config = dict(
    d_model=384,
    vocab_size=2048,
    norm_eps=1e-05,
    init='normal',
    lr_mult_up=0.754,
    beta2=0.95,
    lr_head=0.0075,
    grad_clip=1.0,
    decay_shape='linear',
    doc_mask=True,
)
Each number is 128 + 24 x the weight over its row's rms, rounded and kept within 0 to 255. Layers, rows and columns count from 0. Numbers have three digits each. The size before them is the row's rms in percent of the matrix's.

# q: layer 6 attention query, 384x384, rms 0.227, rows 353-369, columns 0-191
# k: layer 6 attention key, 384x384, rms 0.226, rows 353-368, columns 0-191
q353 113:108098108072077154071072151126119145128117107127140104098140129107158106142141137108114089117134095131104144114120147102105143161078142103128109133141150177137151148129124154154128159118185110089116123131128103133105108141099139144091137145139119084108117097143161110159114143113113128110110136109111136170121114174172086123131131165155141166124157139153128124150131146063144075143173133133130132117109081122126113179129147107127108116067146135139152153130166148122159121179121135109131130155146139148143100099118098156143108107132143140124162122109111131114123164150134158126
k353 112:163130093111121126111123163121138160120108126100184158173121070112157103179093107137108140119109128166161124137104138140105120121175153091147132118173144129127094125138125113132106112137174117118132129142119130125160140138097128137135065167153116125135151118099146163184153152118152162136179099111160126146135108109113141087106122132118141093100140101158101151122134094097180138116176084163122112122167124165075131142096171135145129142114135172104157118110175144107159115117115142135076117160106174110095131145125157133158122140122145094140154100144086115111144133133121111182
q354 112:152109157118141104105091100100138140106159159120152127131151090124093120127120165145169156131109132110125122150167120113131085152172095152118113099104150099139175132109109075125108143106085115127109154133130141103137073157121129151107136119136129102089167079161157084160169123156067131143150141137095149112125137089148166091136122096078143137134151119092122111142082091121108129130111118076144118125138110152113133096155161156141144071137164124144094149116145168113150104113124125098105136132133174108139112137138101137129106143175104179168144158130123176176152154121118157112
k354 121:124119123179111106111139092094117086101119089115140144088183125103096166114126178117138153121083143101089063161160108132125120122084146094122123129161140105133134158163116106141131165080108124130175105136148116095124097152138092103113144101098103107083173149168096106132153123079118182098098165112104078132128164130101116141122163122139129143162125159105124182168139133121153149140136158148137153102170148158082078099161146153099082178109144112139120095141119175161127129101110131160095152146115164127153142089127093141094112130124172146151118161135144132139138106132140161134
q355 111:148162157157093137153115186115162095161098123125104089105125136126140175121134149139128141133142103135116120149122131146136094101115091128142144109143127134097162145096128137143098128113129108100126141099098164087140131146078108139142126185150164128125095120161127152210125072114104154131104090101159126106153171103179077148155078113109139097170155089135098158158105123130150155129126151128125155126120130123099106125144084136115093135126140116124108120132154119094141093126141164100141107131089156113107145176114168129128091127115108120123158140131119114099148177090124104113
k355 111:106135057165159124122141120147101094106122145137143147129105111131152118095161117088147173125128133154161127119132124123130128158143134119136096147132104134133137159156105149171116142113141126124082123147121100161108127153144110118115164112142143157148127112115130111124135079090127115176164103117105122088140094130104115165102121121136094079126115109148085111103117104140161094123114146115145145136126140187132159163136161140108145120139155119094164121109165104120119146131117149161093121123148131100152137132147144052092125164081150104147095138090123130191170182116102137121
q356 111:139082123089180111171143155089131103135115133134131172120165164165116150134095149115112124091177144113092109118127133134138084158112107097138132143145122092114064122161171132095137125129131129125128145128104129115083151128125150124107119114138144155123153161105139071142112123165117109161153119128142138095115076125178137118143117131080116139150141108119135131116105129148138147091135156115126162155115142143152101148107124110114127109124108132117139132123155083119073127191154138143088114075123108133116135096148140154132103123072116116142145091116126148117113098141095132153
k356 118:118097102131133084185174130103109114108141097161124163140118118123103129124114152137125095134103181132095119155138151136133137147162117086097106117138188107137103141136161129083131089129169105106126151143119134131117136152100154097151124141106122138097105141089135085163092131109140131196142118101158162156087136135116089119142090097141111161127081105118140101136104095095121147130121123134150140137136119123181110111095120154133132115122151123140160131122156073085171143134126152122108144137128150114128081124140127156144114136095146099091146117102147136160091108109114125132
q357 116:163128101177159116109102177100132080156129131126147123137134112129144195114152113124119142188125148097133131143131111106136113097122111148121148111094118107084122128117120128132160143129121107141135084148116159109160107165129140132129138158162103113154119184158089112141078098109102137120147157139128119128155134100100128117132166094127143074139135121140113152143104074137113102129122131118148084120089071122156150161119163117119167132158124143149108114098144110148095130099118115120117117116114093110132148099143114111088179154133107148107139139150162141146143136124157124105
k357 114:126131139160122094158147099132162111101142130113141151098109086137173110162176086092152105117150097110102125125160139121121137135121159142085136120128142144109125121137095101114138120108129115098161132123137130138099162157134121081127144133143131135183140091114117114135154099101135135138099127167150129106160122146143110120156132077123159157182160111095118144150164131144120117130117109123152129155088125129119134186134130091129164113116089121125127133112153183163088143114127113140126150134135176121062166160100139192110105114152153130162125117096163126148085132122130143159
q358 111:145124093153074172148133142152135079108138089103151131104098149127146184148126127137161114130101139139122112130057148126103114142075118158082122116104116116111157109133104127132110107120093140128101149126134127097178113118122098113126116154125141121133141155116183125124128151139138140134156129117126126088154155106129142154122117110109111110119116113113105156104126093135096118118122159180112101088116172140118176135118118151130142132129121130105166127142170118133161119102140189123112105129155155173136108157124149108129118108135127098150152110135125157126106136147109132105
k358 117:129137125053135064139136148112130122155131166108137149165105131103115159121154077148151129117161107111105117158136115167134153100153121112146151138135140069147145109127094144128103146154169132134117139103119116165109063136130132095128152127173170139124120130182111149127100123137138130117143120115157116150102132108138151132179079168139151149114127141070143095111112091128087108130115101156177148115129089101136067138163135107126127120136113103182131156132111147180097148160134097143137127142132091140105124126176155087124130117182155146137156125160111153122182106163159129123
q359 119:153167178204123111155105124191132111127140161167186102117197147134132110102104107129155118135104069135113107092133153144153153121095156104097081159118078124105132122132123149128102102106129185123110102114171083115123104117116113129136137148109099130116049107150134100121116058114096112142127125165149116107134144099157119125116152165136125095122090133117166178144097142147157177152131119129114146180137154132146113117105131133126158123159145068167125107140143118165135137123143143107120165103126099115104115089122135104148117126110113136130098144125132138130163141117134106080
k359 115:108112089102088172118147135175120124130131141087137117093139107160112159114088135119133114125081102132140131101133088145134143091150118100078159115142137122171143100158101131160114155103124157151145108125119139138082111150086162158123100135156082156111110165104148099103162117101153109106170135104149120117183111125136143145138114132139157155137137171112043151095149090056099133135119115167136156124078122154106105126126121108137187120165098128110119159102073108095155141082118111151145170155093105129177087140134162120134114139166151130120123136106155108130087111134149116167
q360 112:163099137140102126124112129111166134144097167128125101112167096120108113118080097140105088146141132143118154086127076145105109103066143141130136148088086129088140110126120131146103138129122141118129159130142167148096129150122192081128138103112150105165145166117179132188134113101122155148096150111081152119136126176129099146142120129128128116133110124138123097109122135122090103180137143136174128159152121083112093128112137163119140085132137125136109145118127144115111138121097164083127159117135152149157083126150140158080157111110086076093143102162113148127124124152140095133
k360 115:133121171146133157121139134146145166132083117147130137115164141123146126177123152157149087099092094148083125131099103096167130080131093139083105157170152139098118121127104093119174112114153117130118151094149132134111103140125151111129155095159109136137128111151109112126137141098112154127172122144154109144167116138151106115145110122137080130113165144089143115112126096105153164096133139129169136096075173116079103125156142097121096138145163143151143156131141146082086129120113136116126114148140094150143138139159096143149148102164124109126145133132126119138133155132113146163
q361 111:101093135205129151117138117117149132120167134153138131117074073119132087111112118124085086115155175138118124100142126168155136174113112137085136149125114095098142112093106102143110113159108112173125119168079144160108061127108121113143171130114115140122147133147122130121098112138103104089106090077117113123162135158133146118110118152113149114066126164144138138114102095114092128106114134108121131108127146126123100129109131151135118155148169174108142138130133140094113094143099144123139124093117124126123159107121133080127112126152125137143116139108140092095103121122074104141
k361 115:131152169105141131155110167138110132124162153170075111138172084118131117099162145167144143124134103127119093107127145134160149177124136142122159123155190183123143096094117143144126123094146113112106116111133133127115122164098076144091125114151114160140179106128110129111128139090132123098165149132100184128141152123105185104143117137151126152117109161100105125144074157109113144154144136130141077127108130141169157107151141124081076141163110091132090067160185145120155130119156112100106112128111129166128157145122130103144110114111118125114139113126136124080098142116108108162
q362 115:116119158151152162141081130169104160147140080098126142150160168123116130133128160137104141129160141146173106153116159137130182083118155089117179069157170109064132138093083152133119142165114124118146137114124158133144131125131116095095134114090114157112138170122093149137162107072123145088108111171130100125107124104124127124134153101177127102130116133137104118098121126122157122123116150137170137160121136130133119112095139136131153129097142116164167130141136115151104147099133151134088126123146137118146128125119140098099116125133095094143155129115128087176138133123153152114
k362 115:167149175127147138127130115130118118133137133100146133144132181116133124159126115114133133115123115160089152115068143115115116082140082155155084123141125122141156154083095136100124116120128147124123154105145146134141129131128129173117116106120099113159158177117137127142135062123085119145149096132108129117130081145150105150150083120146157089117124172112140104119145163152102148166139120104126140123120076150132131127146130139122133155095110140102101093112146117115113137083096152124147119111122066126103119070114142150139115138149092115177142140105165072122124143163106110117
q363 112:192120105140102135114119095149156141140136158128094150146093154147114126133125138090135134178119140115154122090100098119121162144110080133175102118084146112120106132125111116173134105118131138154161162080103077125101103105145091094118087098090157110140166149134145139126134126134126121143141139122174164113095145170113136145106157124128125159137161134120175136107125097134143112150108155106118145159119132118113136098109160112150138176116139096122126131168104124134122097103156152143123159106113088127096147104146155105144118162171120138097099120121067165142171157075123112147
k363 115:104131113179139147107103136139130132124097128111127159153131106126191087119080144131102125155145141128112082169110109093137128133103103143081161139107135160086165141135120092105135124133108100143128130092155154144112120163156132093145091051188146123180161129141079103095118143114119174159140192109118117106133131142144137078137117139128119161072097109144148161114115136120114118141144145115139151164131107101140097107082113175128129125128127126187143107112145109153135136151132065116118153128143117160122109086131142115140154088083114133100105153121130118132141131139127114089
q364 111:161153123115143086130122156115155129111119156166098126135089099163117137140152099128114124109126184098108116166130121124124121172117150149104118089151146114103135144160153126143157117130129156177131105143176095133113123142146127120151103144141109144149124110151141129117123120114091151160119094112113147187186123143153140108140141116145142138112137115129139085142136101140108124111137116126129096150149138094116152127106171097118153111120126145123156119169158122110173138085139131111174115139136146178093107124152146119119126132096159095118123171151061108154091095117154134146
k364 115:169089123168072129174093158088116126075111116170110103120144103124144134131117118124178132097119089119140133139131124090088146132128121108171141122138126111152145096130143132134099139145121084121112111139144126119081124175088128129102153159153155110114127109148145147128119163141141134161130125122175132142116138103147157119155118185119112136137136153126107115121100175135144110093173131084112132091133143104121134161146103118098122118134149132112146102105147135127146125136136115121123105120179115103116118107133051127128145128122180124106163128107140119123146143106112169114
q365 114:069125144119137145086139159150086133135144114158129130140131129117108169133132138121168066148118100129135119127123104108138119107144083151146111108156132116140071178110122091151157113145074144110150125137175132136151127111111132144145140130097105105143139134101098160136140125153116073114149127134134107156140151145142108106109153170118129168144122140115130152117129145118096103122132126116135084151105159132114128114146106208113146164119114157129152127131166173120109107141134140139143099136117127124109084128148101108105117124110116135138116134151120152111120112127125114109
k365 112:162153146151145127135146107171085092107089113178172132146103149103137100107106145110143134165161127132140109085139097164123120114127078107163161177079135125128115122151149104159165096130161130115145103145170107121065118131083123135150121107149132160080142110130142125158111122144093127106147126164143079145109156189098161134101090104103166130136149147176110167147153162097125116118126108169106130142131115123114142118121124135172121143132153161127117171106085152105119095121132138129100132145146152109092121131162078095157117100142147117162100102159094147126100120143152148130
q366 113:153137126131105094116089143146084122121130160176120139100139071123112120126160157133124138130129104154121168130093140188141131145135120104170119096158127134087115145184149098052086114123127158141157129084140116132134125126116066136114112177144136105120131092168175105092133157103161164131138122107141128128068165163113100142115114105144140132120143114124132156094094102094135120114136113136136078101128121134170150088150149096113122152142132161145122135132135139115167130125101114131070129114096115142102119179123155147115183137145143117118130087133132104114120123110153140138
k366 116:122135124142097152155129124070152060092162127155140125097128131082152133112136108127160162126100136150115157137147133112132128148155143148119118143093131145142118083138112149170071075176129141149105153108111163108143100139116144134102098119135133138123131150116132142164118106110119120131093129134134174171135138132086084145123141166127133161138104097112135136116134142127153137117119126141122127112109114141133177098168144103137128142168138154126162103152189160128103136196099139147137149102166144094127131135093136113137121098124077115113141147126151086111141126097133085193
q367 109:124141105121099105134097138134151133143159132131133135126125135127104121144147124130139125134078116111143132155130092094144130128160137113140071091148110155125135077142149145084114158150140159188126125152117158132129178129132175117161137128113207108123134156120167159140146138133074150121098125125132131099136166171157151166127124147152166171122154109110090142129111142056093147143140135129130119160135121165140103147141124155147149123122122081155138125101103085180097127098180167145145142099168117134119149160122142138117144138108106138095105135110113115173138095131117159104
k367 117:095110099135111151158134100099144161138138124138138106057124108121103100135105138135114157125177162162137176139115165098129140116164118120115113174134096148123135123136111161146100133163136146118127129113096180122096148087119138132135095144128148122121120118094135148064109149131101166097120157125140176101146097126133154106128112126108134154129138093136109141133134152161135080135090149117114162156110153161085145121078133135123058133095159091135133111100078126159077098099069151116081099131110145094121091101135116118122168110105147130154110103115144112130107102153132090115
q368 110:128102128123117109149185105167164103105109100135140137151077143082149099113093130120161121136120110146127117132094089171105138121117109094128115147117122112068164154139124114154129120100153150121112146178152135139119159153088114123167110126056162134125102106130156188117120159122144128054152142127152160126125124116154117170097084150140181092143098142127122156137113108151123114147132123131128126095133177136142096117135107123114126086174118137149120131112106143147132127136140099147087138153122081138131107068136145121124119125121100095130122179099125150146154080095138164141
k368 114:101129121132091133080142139152116091111129149104110160120155141143115161109154129138095151131074084109110173145153136131142117125099101139154113126142105156110121138096139156141152111122094108121151126109125162139141112157129090126168126084135129119133127065117141141142089130099125067069164184176153153119158130112093108084123103133149156163090106097139129141136159130143099095108144131096086133130156114180129134125125140125134098152161119149122132133162155123191172109120146133114118112157137118129159107107149115097124149102112118101134108131138137138141140105173136138124
q369 109:112150162121127123129119167164157118162129101103124123115130145110101121119095131136119078129129128135126131132132115085150133142080112141139087117140144162130139141109129107149113137137123155085088126071082140140134166127153109120129183132164130146108177156156175107115158148137120160173126152138162152108124143102087149135098146138115135136136115114077095112130128127114167144149106110153154134130143132115134147119145056139125132105108107136138137124117105177110100076124121072081151123123122128168193136176115177154119093097152111149144117148122122137113159111134095185121